Part of a small language model's weights.
Size: 16 layers, width 320, 2 heads of 64, MLP 1280 squared ReLU, vocabulary 10925, 36.2M parameters.
Architecture: RMSNorm before each block, embeddings untied during training, normalized queries and keys, some layers without attention, local attention windows, shifted keys, gated attention, value residuals, hashed n-gram embeddings, a smear gate, an embedding shortcut, learned residual scales, capped logits.
Training: a variant of Adam for these matrices, 465M tokens, 7712 steps.
Each number is 128 + 24 x the weight over its row's rms, rounded and kept within 0 to 255. Layers, rows and columns count from 0. Numbers have three digits each. The size before them is the row's rms in percent of the matrix's.

# layer 4 MLP up, 1280x320, rms 0.079, rows 391-497, columns 128-191
109:155126118147133127164115143118111137173155139133143128115138119122145141149163180115091131116124100172165108127166129131183158139165127136132120139083165153141124126128118102109110129133090085
044:116119128128147081123127113124151140109125151103146087140176115095126117087177136123104139177130111116132126154116128136134131137139147119134142120109121101127065123101098118123102129102126102
107:097082138144137077130174141104136134165109069193165150136164148110145144123126116132119153145155131187133128129097106125157107178124136104151106133123128137137114110096142136165136133144094134
107:135114105152155100152122111120131138151148177132154112129160139129150120086117149146112143221145105167110142126134117140124149158126090121159160159132066123132109118133118132122119130118131147
100:157122133128123142182142153095118126093144164147116138109146120133130127149122129126086103129121108154120179166133116157131083113134124116199117070133113128151127156136131091173140120156123126
097:083122148113195096097152148156108129118100143099132132162134123119124167165138131134121145132069113137154150102137117129117117131122120138112112115147129101134072134131162121112120120118109099
106:103138093132158152106159117096105117114134152107120130149160144124141138167141160124075142116135141155117103137117113120111139112134161076104101110139143140165136131140085120153123140139129126
094:130161108127188112122145123154128141112144135116123094132126098125122158113100122137136136125132097135175146130081107137110122122141128103111137130138088078138120179125141157141118139143099157
051:124111143072168113150144124128146141082157131121150118151140108134134121121154133129078150158125103130162132209136120139152129130190144131111128087104096103140089171098103099140099066106164099
103:156114140098130108117118120082096120134139111145138104111150079085120146158123131083097116164175116137158121136126122125099123133157161136116190133126117148101155111079129129110114131115124146
100:123087132106145106141085116157135155135123114140163143118138143101152178126138148135136134148138088123152112102170129152127151129149089157130133137155146182124104113101135137101121150126129144
098:074160136129148098143139147114118088081157144168127140133137120128180160146134173141142124172147112134127158133143107118156163136136156137128146148067119074120104154100099108144129108104167104
049:130116120108158095162130111133124124107158129112140141130154073108160123159160174108107139142120109139111150159144113155144147153214142135171180090115108131127109098133128150145079091126138139
094:120132141108146137122143137123143167127174088132129161156152112087114126154120128138129092153114121158162083131073107149127142139113124105154148085106151103157114135108107095162105144138161121
099:144127110113146133139140134156129138149137125131124147126148107162160117169117157111096148143138112148203105133120107144128162103145161078129132127147150188165139164120099137185134126097146113
108:163139154121186122123119138088126103149140134108149131142130136140106132125144138140139144150117119149129099135167101142163088129114118120154110099128123162151107104147131157132141094153168110
102:121155151101117118135132085130121116159108120138126083117169125168124208140171161126113113157149140120153093128138146114130133110142129118123120131111114151162097125129132160125137067137136138
112:073129121120132089113173109081122121147144091142121143107137102113116127126132120110088135117156079107126153156130142117133086112129153101164138145136114136132109154080113113128108120138114099
095:135098102164107119123163097138119116093141108132104108193150159197107138127119131141108122115170071151114139158151070147108159118138188129105100089119101124119117156106083149151138134105136110
101:115129117159107124133118114139099119119168153088141117136137118139101137152107169134133128084106137135120086110111156146149073132126149129175126129125133186095126133146129094124125161160129122
102:135130123102129148113142113129135153088153126109123135147149119175119135126137147131120110145119133149134151137140129170146119114121124143165167142156087176174094105111134114147120114093122103
101:123108100121131122117138092089127135176128127120133078142135130112162100117130170098070145134089145096151115142109089147118121118146170120113089128079154113124104154087082114195145143113088151
114:101117124086158121153107120130140122117146113121138123122165122114136140111113155124135122105072141130130154096183145096142062172119156132151112119151117137117120134114084127086121124131170140
095:095167148140150141156131076115123146110115156136119096114142148136154094132132121106134141145127106114150177142113124134136128140132117124158126124108124100149116118116093112100144112185163148
096:135120120131152099110151136090123124120141142159109148162131104132141162136124104138121128139177076120118089106151110114167108161130153112135157106116099141188111120115107121180070137169079131
100:129140098126136110154194130107131171141134111083180129140131112113140154097115115127128090109147132145142113093129123159156084135114103083113114130127126157152084138072099154148118125120150103
047:114114107138144103131116076122119119104123128117163104149144095119119114079132159081104138169146096124134130131124102181147134133145129122132150116091116136127086125077115119147081103127121139
120:139129086175103084136119123134095120122135114120116128130168100141138150147107101120116094127125124120125139185124102130129174117143113096107125118096103142145108150108117094185130098167111123
098:173138117115149140145139139099096140144181103156158071185140100083129123149126141097117133134136169120130145153146088103117155121180090150163141128114123143165137092172121158167110088170109116
091:127138137105139125128129131166081127089122150130111131179146122137145140114146133137108115141154158180133150125127142102131133121176099121118137177099121123087106139127089153117111155146131140
097:142097145125142113156099098104120111162155102101181095169143092127178128157122119106148131116184174140125129154145092095120130148124139137110116093127111108131142124133124146150125115111114115
093:128120124118135135152160089148154148126182120141115105129136140113157160197125189130135107142138093125134160082167119164131107127111133133122163134128113133109110134104132077125140133133147177
099:102135085163116123104142134085139143117179109130141122142124102117134136124119183124140139125110122091135121134121114139114133145107150166102172109110101131122112096119133133165107136120117157
048:116103136148167119140142089141114146097133125127136148171121123128146121144153174091109141180144138114149120155136113156146129136136162128159141113107116154180131108117104123120106103115130119
114:128148126147129123130143105149139113154079136162126057126136127130197152101142092119108117109164153137131127147148118207141128192143150148102123095090164090135093185137149132165121124107128134
103:072127137122140157135112125135115115122088116140159090150156106119085141145154137119137110134106125140109156127111131139129106119128129158151138147132078095132146138126108136113114139106110115
102:122126185113124095127104129132082122126100173157170104142148166125137107126117142103147086145133157132099106126151171129147142140138166085084174103075098150137140143091132105119126106148070142
104:117144176095119139180157122150132186114100144158156109121111096134130129077189106133066125128089139162150124139097139169166137134134142062106111118139131120138135163097130130131068117141120139
136:143117152143112096142154143109145095128151121129128134143124069129129089163160136132111085116153136093111157169111111137110099167158155096121135145118148122138137149115140153138096115111161144
104:089111130126107116143181125079128111129090095117149130113120153128156137151149139085132124128091149109147128111138106164172134169112115158147159119065152125109139162126124119133138122122167169
100:099133102123116075119153104093114177157106114132129112147152131153146134148157148129113129152143130143161121146118136137146123127161121119133155084111118148154107126108127134110141128133121098
112:121119090133146128124143076078105113092131153142165099139127125086110118105136151096135117120164107109150150129139112123160135122141152117087141078098127129126134093097120108086146127152097117
095:178100105163107083117134133099133161140135137132124118128132119142148130117115136131129134137140094154140121116094131189168100169130133121147082111122050148145097143123100162156109127088109108
112:104106135133144126149168138131111126127119116100108131123149140137141136099104100118121120131093141179126142191082042116093154106192148078150105122110130174138122108133089126187107126118144153
083:123102153118099105146143144119105108140137140132109086143183121134119155136116179159113057103151090132109094082184122145111080173131092105145149121138122136103178104142100150133105145141122140
110:137132138112121128153118076138060138085130110072137091127153113103132126129125119126115100143103113082158112143111069121182137138114096086137090134098098125173137141118134075089093099109137122
098:101145095132183122124086127145112145081128119119134091151146108148164101120128159115116100156153132170119136160125149113155136140156160123135117126049082097135128145104098117138085096156116134
129:125147093074123144119124133144121135154143091121162138116160130136105125119145116111101127170141109075102161159084125127129117144177139134121124124135098142112103106123111142144067143103122135
097:120094136062158137112112075146131125143138147119127167166190131087190162152114128124076144128162128142133120125193125130167133147128101101129135164136112130106130135147119127104102121110141116
102:106088114123109153153110145086114110113137129172162123131078150084138140129155125139105164140157166138126124115149096180125151134165184165169166091132123110151152144108138145169126114104112143
103:107127142173162118153175115154146114126148173160156105152104125125162100173142138120167144131159114110115156109129118138128116148125093089140116143111067095122118133144111115139132109113181155
091:074139091117100118120118146106120128137147132160143142145137144107148121116120116125158094134081114131159101106128126128117135119162125059130160145093108143155085132119146121129120164130104147
096:143130128089136110184137113150129132124143108142130092135202120136159163128112126088154132138142138088163146141162084122114141121160142082114130128129125100172099116085144121153113089140143128
116:116107126134133127153163119123111122117122145126133097170141123103111134120114158108147140121124095138146109163112142132136182171123125128146082160136121117135143099143118108134128126101078134
109:059113137082130117105115137131125135152145099120141155108128115151128110079144154129143120127128090111117158106157146130130133137169132143132112076120145120118151084107116157148128124084125150
103:117089167129117157177126079148143116100138088131116128116161143116108146118166090105130122146146124128136099130118092193145079130147083146101122102139118152168107128137148115167142114109123150
098:069127122143135148156155114122152107148123122105164150189133104137143133160142085114127133117102129122135068154156147141094171126135122124095134092080141181140106120139137129105145096117123116
100:109068138109123153179119123127134175135131161139122096147112121177138127138154129143127115150091112102164122149107144148125132126120133080106092130127146122124088131146135094136119088126115135
096:130117157137114108124172126136150161126118099128135106161168121116084115144119093099088095139135091119127156175139118157138102149139125113117203133083102119127126121132162108112104112112158126
108:115115136124125123144118166137121137140122144144170136181109084161133103107167142122132159111147094129109139128116154130121148146148150111154128139138140145171123139138145119119148109107098129
105:141079066104114100149127094130144115071120150095122122129130139135140108069138104130137140137167144145114100150138105128147143154144114067111152130139128085135139132153109121144070116106131088
105:114153106107118176134148117173154142163173133111149153124124125134108097129146139126127122142136129103126137126082108148090112111115116104099140120148121186161095078124137098155125120121145161
101:145110102141154131165134125106147140100099132143126154154127159107177123138137155146107128118111121090106149161116149159119118146152111122118119077100090157150086099126107119126116095127110125
051:106098132122180125168131132120146132110118132121134081163152131103125135128159124120106138174140123088196144180118115159126108158134162078132138110086110123154104140140125120116096107132125123
108:144086142116140095150109111083142105113135123145138125150106144103158105136135123107097104122125089123161100106157099148129165146083114132080141057104141136156160150076133105095126114149103142
107:124104135114122074102134071120073117131121157133126134131128115107157164138188137108129165132169114093101143146118146122177130149134102126128133121098129121141126121124099094121117140167100159
086:092092117094106092105131138080109138109143094150136145113161151072133136135138132132151149144182110149119101146101119113181149142120165118161138131106129102114109135108159106146125100135105112
098:125101139057139129123153143101092126094181130079167134140134119193137124154109143126085139126163118136167167144101148145139117141183129093148097128150127156137124097108137108163145122136186145
114:102103096092155132131142094156143183118138148150142155128165128114161109128153150143106165139131151104177143116123131133134137138124110127126092132152130071122129112132131086086155134100158130
118:125114117096137142133152124120156144112133113113137119133129136093142134152121108130097134171138127122158105159201125144131112147184121130143149082130139138123122107149112140137093145140158137
098:117135096139144135108097118146077146123133123150110119102175137168140112161122107135119103107104134102120164112129093145152127125143151178107141123139151168122080108083096106162136136143148141
100:135119120099119114121188162140144158123157139172146161179106146103112137140136108081137106141168077111138139108160146132135139156146164108144175101142115108167133109087128134129111139122120118
105:132116113132128082158127117107121115107119110130132174101119147105121181145117135087101131172150113157133160141111098120155128127147113158143164105089085123132099127096159084138147141140132143
095:139086151154125095134141124125108134121109088156118091138127136106128148114108171120076122132163108126155169131115109116097108172123129160115112097141120101138104171130144120139126117153179152
099:126143128158135101196118119111083099090165153123128126132117107119136117090117096091117103116139168134128139125125145125142162164109103141127074143138134116125095177143116120150128136108133132
099:108152146096113149113103146095153131127093170059152112094152142091151157104139168129089162154132128105138168171152163154130143104113161102087146119076132128108134092124141108124107137119103154
100:135146164108129165117104102112149145155135143151104112162166134134150159091112156110123124115178146147133141169135123142139085131144139136117157090123118103244160132116136112127108139135137173
097:092124115121156113171132061136122155122138129124135130169141089131076125128106124118146130149108122134174186125141090157120101113146164128157157109143100115159099067128113132119112134151149101
102:099153129122121124122155111137080155110155112133109158142131156074132145148131116122109163179129147157163142118181167144158139134118106136115108124109094157117142149124093079120081096117129151
096:113118111151137130154088103131111101089172168164141119133136095144110116070125123124103149137134138075152125135152109117092134143122117096119114155148116090129135111081097130140116142136129098
095:130113163107090124156150134133102109119151127115143091164147080144113115132140139168110160110161135120130173129107073121137158167170144094095121115140130094128130137114097142161127146123167086
112:098054130129162111132151092107090145168158084109119149136185136122138138118110125124085143127165104136149140117132150124133093107161140073157133124078093152126099135152114132138126107143165133
107:138109113128123104134098114110078123111129123185093099144183123148114109135118171134071150155104092134180112136139173125129132183192164157097155120113123122135123123132154100132108119114137121
111:120132112131127139153123122133096157114110075175097150095152113114142135152122138119129104134135111133177169114170165144131145143156127139123142084093140139180123202147168058136145123150140087
105:159133153168104106134095099152136148181163095098176125126125095094105129115166092059155098114130150127135140149107104158137079134137119141142101125123110150148128168137115142112113121113118126
104:148121113135090063155167147095116091152114134109177172152135125153147137106117119108144122128160149085166156128096147148128100179144099087139124141094132120149125047148106069136119118139158126
111:112140159109182125149156143091154122093128156111164109143148100118153131148160130166136134182121120139175127109126061158134126135168134094137139152102103116120139136116148143128117116106168120
104:124176140066137134136111095094129113150132089114130139129210118122120158124125147094108129144101135101165120133103120124094139137152126136150128133123109152149118158136117149141098130144143125
101:067119112116135097122151110118104135155156122167130141094168175143161111109136165109138165124158141161135108148136145145120160180190114114129100133138111113139121153136092146123130126135152122
095:116096135093142136136154123128150165148091165140122157160119116103095132160165124120134108129140164101154112125149137137122115119153118116129107103122075133146133111136150107147137132113127112
046:121137117148155114136135116137143121113148138122155124166161127109132127138143182115085129137109119134147138181158110152149116134182134135128146114106069123155115112129130121134087113124114133
102:101086126130159104164125144136122152133141142144170165159117085158129126158153142118140159143157112124122105099126137159166164148149121127134158174136081163172072098067148147126115111097138122
103:081101071123096148120142113120113132105105123137148109116147163076122135117173163124121102209110102087124118148083110113127162135117157151130129094120120099157119144080119116117123119121108154
124:138125123168112126192126094131128125090143173130105151130150133090151132128127128142154101153177137148150151138151120139138143152137189141142094108138128137166135140085129116114119117120133099
103:136162127110136112121120156118129118122165109185147127121121126164138109121106146129113108136138087091156121126155120139189138152126123073130137136140118154137104141136123097153110092143118165
117:171149095153111093126130107138091130126119137128106147114159112165138169132115092157129165138129127123132113126140113131141144118134115140105099137131111131113106113097169129101120116117153103
046:109089128109143100145130071087120094119161123133155138144122116124164122163144127095077119141134075116175114162140128144163133122158150157129145129102102121136086096122112106139077108101121124
121:138152144150128095113108147129119114178126146144166143160137110115148142115169137121142124142118127081105127175103067145159121108104131130160104132109109094166157105124142111110099150139101063
098:097112131152127132123111092114134118127142117121137089135131118115142133140112131068118113141154116111141117131128120171150104127124108123142118117087082120188131142114106081178116114116147075
100:148135123158158109122121144163129122146145102145119131104135112133146170107115130155099123142114125145121120110118122125107141137117121133130103107076118101163100107172110106144138143142131122
106:127142121171164136163098120101116162113104142123115123105136093118199132138100162134128110158112105099142163109134125120153137120140141145166155137081108130138092110181088079164114120144143146
100:107148097147150131143134143149108091115166157136157129101137163140157104139127105132146118120111128072141154140105159117177117117168142090127153106076112121173161062115116122147146097108141082
107:137116119132137112144110110149182124154113118099179135120121160162150166154139143129114138138099139092134148146126106128113095134131147114132160165131133135148131119121116175136117115135140135
099:083115078124153136118099133167119085124125135151155064149168114089153157135151152115109164180159099141114117111151120138150139121181155131171126107127133131156086124162105090130127117151143108
106:146129122111149125188129126156122136097153197109104096116126102133138153085124121111085119171098129142140164129096123142121178122142108119131110100080113118141123119151117098132114130154128143
104:126115131144123166165114106124151140108147184124110134101142114113167145126139078093135112132123113096119163169154145114123095120153188109107152123139137132144094073135136159136139153132140104
103:122103093132121107105100081143086154126156105146145090125163095179107128121117104135087135134130064113139113145116085160132108117109175117131129100096140124147136114144116102141140117117081130
# layer 4 MLP down (transposed), 1280x320, rms 0.0736, rows 391-497, columns 128-191
110:127142126154166150126128128178158129166144168176113100065135131084142101162136100142104101139094129174141099147115128101101148130140122122113132149121161107136119136154147161102129098143129142
036:127098116117129133166113126128129110121070166082111132137139152117164117108130106118107132167128184113105108068124059189125139138159119154132106117108087148195101146112148118122181128109134129
105:087150125149116115132125178129106132135147132124154172138116150132124117129125087175111150140128148178106118141127132135149127149141143126139088125099143155132123106132198192139109128106074137
107:116100144143151109139142168162155163153141164142162108111169139129128094128117128188179144153151102129100142111132163101171091148086159116120133145140147130092118099134132133114148131111105116
102:112107139085123114152121133118098110162156166161113106143101168148112101120118105145133150122144140128135139106100098174092121152109154076110126124123132088128121202158133113085141143130094137
104:117116151130115168130148086169104076150173151080112115140137117168143160163135120136135129112070092147116125123149113115147132134131122130144153123140133119165089136150096135094154141094087112
104:120173142134149148090126168138151134096069141139129121111114164146128146157162151148126195131127120114131097143088144126146122098119121097117122139175145098153119142159143139146143128124155110
100:158207121142141168120107145170107156147177141131126104141136104102098110161148121111140112110131104110156114137130070130127125122154141122109121128146150130136153132150168159128147133114119161
042:138122128136175139114113135127079089109090137140125136076158097142156170187133162104133136057132129114112103095132114160135107145131114051137148089130104126096116114089136127137101124115108129
104:158122161136135177095132182108129093141151144112143105135121136139095099144107106139194139132168123093078131148135112111147110101091141120125156110171137126104139106122146128145092115128076138
103:168111116097108118097089148118146115147131137105119134175094137118118123133124123099153152124166118138095126133133138116124119099129085162097123112160109176119110125122135151108151160145100107
092:093119113115174134082114130162135153153151141113106111152113132122123102174152105154150107165132149147123142150104135133154147129103119134133077131137098151137131117155143133131150126133083139
040:142127135118142150149083124109075113107132128140171125125158131135123127143145122122135151072099183115115140114127117122140107142122145124139130118109129126125093137108147117118133179106136131
097:119124149125092123095113136125154131126082099169141130105121072126105124141100153139141102113105105129162115159132149140127120117141115158112132113143165147114125163131152167109149123103129113
102:108117113104098130105109121131149095146122160137125186119127166127119158164159141108122198114155125125129132167154137134142099143159136078086168166159180151154114132128114156141155154149104131
111:098106116103098139127124086158156127136131120083119103108151153141163146126129140112152103150128139160124154108078167120102120149128140122106167131102103107155146119108127125111143115104098111
104:098124121125144141141099143102103127157137135126140153137095158167107124160148126069114173145117110136136150128108120121135131129133115113138146150162146120118139117144137157168150125114082126
109:112152119142120137093136135097118146134101124160116182111102102109104062122147112126139109100182097146140143114118123076183143123104109171118123142120145121186119183129141132108139128125116089
100:123105132142130160133135156148098149119101150146060119154170126093151108132152112130152131103140148162114134108154083153105114117149111153110133109175154125111144094136108107117132132109158120
103:137131140131134123141152161110133102104135152135053166135145111091161161130124158118121153116150110182120114145141119139161091127122146144087148150157116122100062139114122114120183061153138131
103:126117159145120142081122151128101160126152122095112136137137141150112097125156118157151096165137097115130150093132151126111131131117123099141082102152151167155114147130161162125143155096127114
103:133115134122134207129129117157117169176142136112157118151118117127173117171153128098120126125071128130149117105102110148133125129124145159137153122132087123179112123132129159175149131128093147
113:144138127123132147140125161106123158097166104120141115162122131147137148088121168115108128081130128108116141136144116111127139124103140116145098098112106122133097153150127098093117119153111140
098:095133106120182159090128101118122085135146100101114142164120121142124100170130121124128177128130175145154130113123130125110130123129127140134145118146136107094103150147116125135116172125141096
102:142153099118120115119091169155112118121149127114167093144123124130137174130092080096157116122129152111108100089131110119123149112093161115123132113134129161117125131156143158128141140105109137
100:109134127152139083103114151111141159103152138142112115111154160112128132103146094128132093080104096129108132161142130146170130153123110117078125122119156119132128135115168155150166126149126121
043:110121112152125160148132143152104112135107147135090141126125105157101128095159133118178192119068123144127122100118119084127153117126099110124142144110179134142199187126125169142095120122131135
112:140157116123062173110089128121118112074139113123104095137171124123105104115081071159181126127121119146136133149077099124088114123110121064151123140111123113114134142139131083142142119137135091
099:126128137134121117087135154131136167096136154134120139118116142109101147175154099145151101104105154132132112107103051107132150106143130089122135109123086104136118181152147143147125159172123145
096:108108127105145135135163133165100170063108127111124134129149126142118120126140131136145111142131118125084142118067175132138155137135092143138146168116098129113122122126137107151134067108138148
103:131138132141157164141122147150114140161130124155120150112148126174131127070114146146105115119125108118113115155086154136128129133133156128160166125134145130088099129134141152179133108096126140
097:080119169115153139110102145119121166145129110146124160101156154143124150194112147118136113175117165079128122126137109101153134130126121136145150115102128122161163126127136138113155154138171124
101:121128146138097104114127144173140085162132065112129167142121077116126100129130166125097116113075134129119163114168100111114070138150107158134168114162137153107145114093154154190125109107151106
040:129135144112109132132154117147165123140095122127125135153117140151104098129134164147109117120126158143139135103158113189153088179141109130130138134143123115116115117160066124107108186101130156
111:129124153117079123106137149153127112166124155146098140088151097171134131131088072146099130086139116115131128165163149176130117130122145161084110142066131121145116154129113115171131098120119148
102:120155131137130127114102113144134148140088118138116106115137114100134106197144117139161108093107128133102160153093139167142146097110091119119149162080144143121114136118097135095115071138135102
104:092127114110187163118141108105131107116126102111107135105118175151127177097134102142145101107121166118128158129098109129160069138131091113115114130173174122114132111126103070120136114114154142
104:137131116137107148117151125134142129105133107124107079166074138128103130092148124147131127077048152158153110145123143128144178137160104132145111128143123114129103138121154161112098102134140139
130:166122130150073089144138124144125140135149119155092127101102116100134128131123146100105126171159092165173149133169108081122093120114130154094115147144131130115108140123140111155128130139175107
103:134092141127120146154143131200123149104110144090106143155101153122073127096107069154131092087123163108110137134125158135103111144143187141136108105095106153139169152117109136137110152168146115
098:162117129131125182116106131100101109117129180142150109128123131077130174139164087128116154124169123116131130138157086159122139124151143127117118147114155137195106149152118121153125130131151164
114:129154143114082118091140134126149120103091139134107093165138106138121084091135120127111110124195131075122119137105107127157147081152103108148145173149128151111113180132164115102114129132110120
097:092133119113144148148088133118139155093133144105135116091137108136155128089088109162153112137136164142140100109120119164103099121146104111109141119134156108103143113125093108111137096068141132
112:126141128110145123098137096153151091124133142110138166093137200123130115158142136182144113117103164150106124102110130116141120149145142133134130118114150076140092112096132092149090116137085156
083:122125104175118156138113133143162177138140130185126102100130122103150136118115119088111162138095110134138117158148122168109135134112169156110122106143128099142120129121148088173152139146157157
108:132137125102143158132172109160165100090159139145087129121147139109080063146144085119111119144120107140088099126141093112114124125143140114076095152142141136165142127139128080113127104113104131
098:123121105157156161105052163130138153119147160096133113127125145146123062129093114106120131170147147158102100144108147129153122120120099132118139134135142109137144149138137141103111122140106135
122:143097118086121147090160082111143088131156110123090158126149142090166140137142134159153142099105117179121189131100147117094076106145125137136183137144131133083119153165102158095114160154088136
098:114135158140117120081109126114085136147130144098159136096123130096113144131143116128160104132128093164134125099125118173130122144157137145140123092141144130150122159110109155148173129127128136
106:114125121125160145136134108110121138133126133101125115126086139090144109113131081120139223105148137166153124154168142116094123155159097171113123125150139166104144108130109154114160149135123128
105:123154146164181114143142139062124127132166097082139096160148106122124104173174136132115089129107147124121118099147134105139100147162138140157130099094121115071116163087092124108196119146100085
093:144086162136160119141137153129122166143078104105115161142096130100139155156088115130089143109168132137139146165124113117171103159187106182106140097163163152107137122097114131127136131100173128
096:133118104115097121119124121143146130132106131110076160165121153122101149151135141132109192167152135094113111144134130120159125146177151130091162141145135135141100133139094154149150147118080121
109:151156084126136180132114118125093106132107093109137113159124131137135107179112060104147133109144150116139116170111142096091146126118133124119078158152166150112117107097097110077130106134139138
105:128189125110097091100120152142122162114102147134127142114160159097105106077151145134121110140085134147073154105143117081123163160151140155159126125113124163112162133136132127203182117118131110
103:150121134117112141157107107158119123118150122105111113118130122134128108147107098133141151145191120126094143129084105166120129108123095163096096127150145146143116137113126084109127138123089131
099:103099132085132146108076118166118155169118094123161117166130146159142088117121122119139179142112128124136116119109161091119102157170094114113089116137160125076116144142142137065099098130100135
103:140113130127132108122101145148125132100156157108130099121098164142114099142124100130192144114110131123131107132124162072166137136083142116119149127110155118135161139146130107111141089120105115
094:162131111110157165111070145159183116124108157126115112140134149095112117127102146132126168098166100151129105128079146142114105126082151114130100137116142105143128127158108106100130156121154115
104:095070093150099153145133149119134134110126084120173110183131135155088120160149131115126143131150136191125153130133129144122182110111145114171145165166125141152114147140133090144128159104111123
105:160154105123115129151149115133154145159107155132103140088111139171103113151116072158133122130124117131117131112148096100160122149086154134127136130109122142174143096154117113180112128121122136
105:122131097126142130134071163098132068128196151162135094095137153138152119112149164140141058086130134082148101118130076068138132081112100171131139123096139126111104162105110089161111117152143101
103:117109122135128098156133160142114119124142134137141146153115137114149067123114120116151172134143108119112134123111110101104127171129136130091099167153111152130080131158120138168110095096133118
042:174146131141113148125122130118114121124135136123120140123124079123144159102147162124108131119133089131148138170132088144107098195117134137115173148103148119144188118136129144125116136105143131
109:157088128113132177107142116119106163149052152109127119139133162165116143144102150153115147142087089127132095124167138093126170139080078116107089111153127143128094127109104126117106150126079136
100:102104089132118116100127155143159125150133119123125115129149132128089086174144149146124142108148119137075120188105107171095153101137111177117137119153147107126137114124101156157152146161085142
086:172153133152119137165172141146134128146142113117136121182110094145105106065136119127115117132132142122130147123141143169146107137156104108128174105139113119133097130151108094109135095109166115
101:123133158105094174131107122080118101088170109132139114119107132133142123114101139105123177121144106157137144144111162155167110076103163089132135160123116152144157109083133092116146103139127139
115:133158147101112123153106111152155196119128101120143164129163116122139106109122134143141171140129112152141130133118092145142130150158102116109141185140139099117112163157169113130131161093158177
109:123139163113138138128116155150151156101100162144138151158153150130164163158156161148130182113104125116135062108138163147115150143131138115151114136096133147144098129122085133147165149140122138
099:179198093130115139095122128117136131125179167095126105138115122126125110160141086150171120135137158091137134073145119097118097134103166182110138121133138143101131109141130155115142123154091141
103:131143107122150165093119162146140142155113141119123150114118096110084126165142123133179151089154106155153118129136139137055145135150109103111099133127118165135125112086075119093135129100103124
102:145137096151119169155109128120132168125153118097154061143103146136104126128054111110124160134155135135075133137101147127191123175124129094135136094099152131148114153132112115106098159113107134
100:131146087117127142140155121101192131146130138125144094146121118101127129101114136110127103123163099149115157140092111097131098122154145105180118138115160170119113147133150141167085098174137178
102:133114136146124149143108097149096106086146127112151111171090132154133125108119100111120128110132135078117135161168172128161157155074095139146105129161160131167129156113117158185147133117167141
102:106143120120101128142136118156099149171083123177098106106119120132126120144125134137115109121116133162147117134139096098094135106111122112097155129127127168090146107147119106101152165083133135
103:148134101144140131121124123104102108167122137082119122162111122138072111123174116158152117117159152154139110161094121170146154064144119125128123085115131123162168164103109124106131113098079094
098:118104135123125120142109129089145095123132076098106101145124113145115131117109157123141144127123156142137121075106150136146097100122143125118129142134106110155087111130121101134153119115103106
102:098161099145086110121132107130085107104140149107104175135111137096126109130119078186115130162185116116107113121131128127145121144103138144088126104130128153109147165126148116094123101147139120
096:118137108095067111109112100099152130130101125151116151170165135131117084122108130107133082182130132123102129123141147140103178166132124114098163134169089170150129094127147160110150065127142126
100:173142154106105159137167136108103128109166100128136129141125114141141088101133143132093173117145128160098165133133129075100127117115136099159128106116173112126164161140105135136134101172113138
110:124102115141074167130153157153125122121124137143144142111116102123150102113127148107143134126144102161140132150143161138138096128166185125157143156117136101139081116157135099122118167093137139
104:141140134115117110094120128135111116126094140130106127127137147118105104122144118167095197157156101120115068125175116103113155119136112155157127161168147125139127146155161164133146152149109114
110:090118144164097156153143116095151094130081148081134138116126122127125094151098110146135134095130113107124113137122118129069082092140133137118120146095182131135113131137127135170105163089151089
105:128095131221067092110112129143120149159120107143153135113146109194122130102127115123153080117134158145131108126139118161133114156105161129125120117085169133130167131123128154121161141124108116
106:117150126089128078108152171105120068102123110158142109154130057158127115113155102115095115113105115148113156165074140157098123117137161146076156127136141111155081091116127091076146132150099118
101:140144151133143151124124142156170109126142133074159093160143113128090048150157082154156173133123137122111076112083124126124128121152133089127113111161131129121108101140120137142154148119157115
104:116128126143080170105143102128155102100140150090123143097135179172078111153136104100173137082111103130094104156087134126157079152089151139106139127101136075116113127102148082148136134139131132
104:117155101152112137123133107119121117141145110161095167112107135123125124128173165130131161096145139132107170145136175131090093121177139145114153110102102098126145115081089108110166111121138106
098:133120080126141143126126128187119119105078131102113146132136142129131092111140140143109143139176120145079127168120147072100120126156151131177140097115105109169169110107138131138087135163101119
040:159152119092113118174074090178134121067131124101135129155081119149136110127105156127137154118100097113122127134145153132127054124115107083131120134123132153162117172106140099144103149143136102
103:144159142120159135081111190108152136117115087136119113170093171107140084121153110071133124147135122110148153151125128120130140163141127137089134173134135128104061156131126137107167113113144099
105:098145131087112179120131131154116112132092146124149149129140142118112143127128125161145123169167119148114110161102106057144138127167091155092149106169176162119120124140113167075121134134130103
114:168150141153104142133098125105074145147120144074118132078119112118126089168131094130133148095100141128170129112153102149115108153085158112144109150140143126136147191104130102098107116127165109
097:134131171141118142083143102159167131163120112145151140140085150149113106147139086132130107058155127121091114125113129137128163109166087105098126136060125161146117090128138108151152127121121114
113:183154077150107125140073168102099115125117150080075140111132112147138125143108102116099136119088133137106137104151145107125123147120146149126127098133115100096113133108133077102123144156125114
040:080164141146167146121153138171094130129121125209126118067120150092130133128119136122159109091085097105152150112157111151149125126109138145125106168141091111133093130091072107120084128105118123
112:144142107127120145138088136136151104111117121110192117148114066120156119118178096142142169099120138118110106160123090117134122096098125122119113154116177140089146119183103094116136136124100079
099:109124147155109163133083155182104140097119129119122089137133141128116135147120079156143118127152092112108135121134142166144134117142150127114109125106144118158154108104125071123088124111131084
103:110167138100137113146113135138163157132099162156097145093134159170173095109129135174148119144158095118152118122124123172166153152129141173123097173097153102122100152134138108101096140103157099
104:108139139154095141115092178134158137083120169074105182140110131131144114148131131114102120156129095128097146076131139123129128079156124103090159126107105129100155140154127178085126084125152112
104:152156134132139120165156099119126139177086141126133139132141179186143116128128114156148152056102133133144156122116154137127165115103117136094136143100156091136111108117114117113167162104127129
107:139116149123152139136110145123098130170126146130128124103112150146110128141126177154111152122104124104129136116098097148123129119159112144135107106098138110162111098101123132099128079125132127
100:132112090122143172132127140112174137134145120144141142189127081097113132172094098141175133090171104144067099142114111148138138129096107106117136125109114129123115139145113083122103122126139100
107:103137103107079183085132143130161082086142133079123102127158086110072102127121105120145115114102124170100129095102087138126133120145120055135085160091162156143134149119126103093159091132121095
104:149148152175142126159135121092120149154150125136134152074130119144095066092142103122173134160154137111154125136115102131141145191128125135118129146082095140154105130139145151131152123103113090
106:137129186142163164124103121145098116125202093133121092136143137121168111123120130126143158123113136093130129156113122123092142118144126133137134128130144115154084156176088086115126140095166112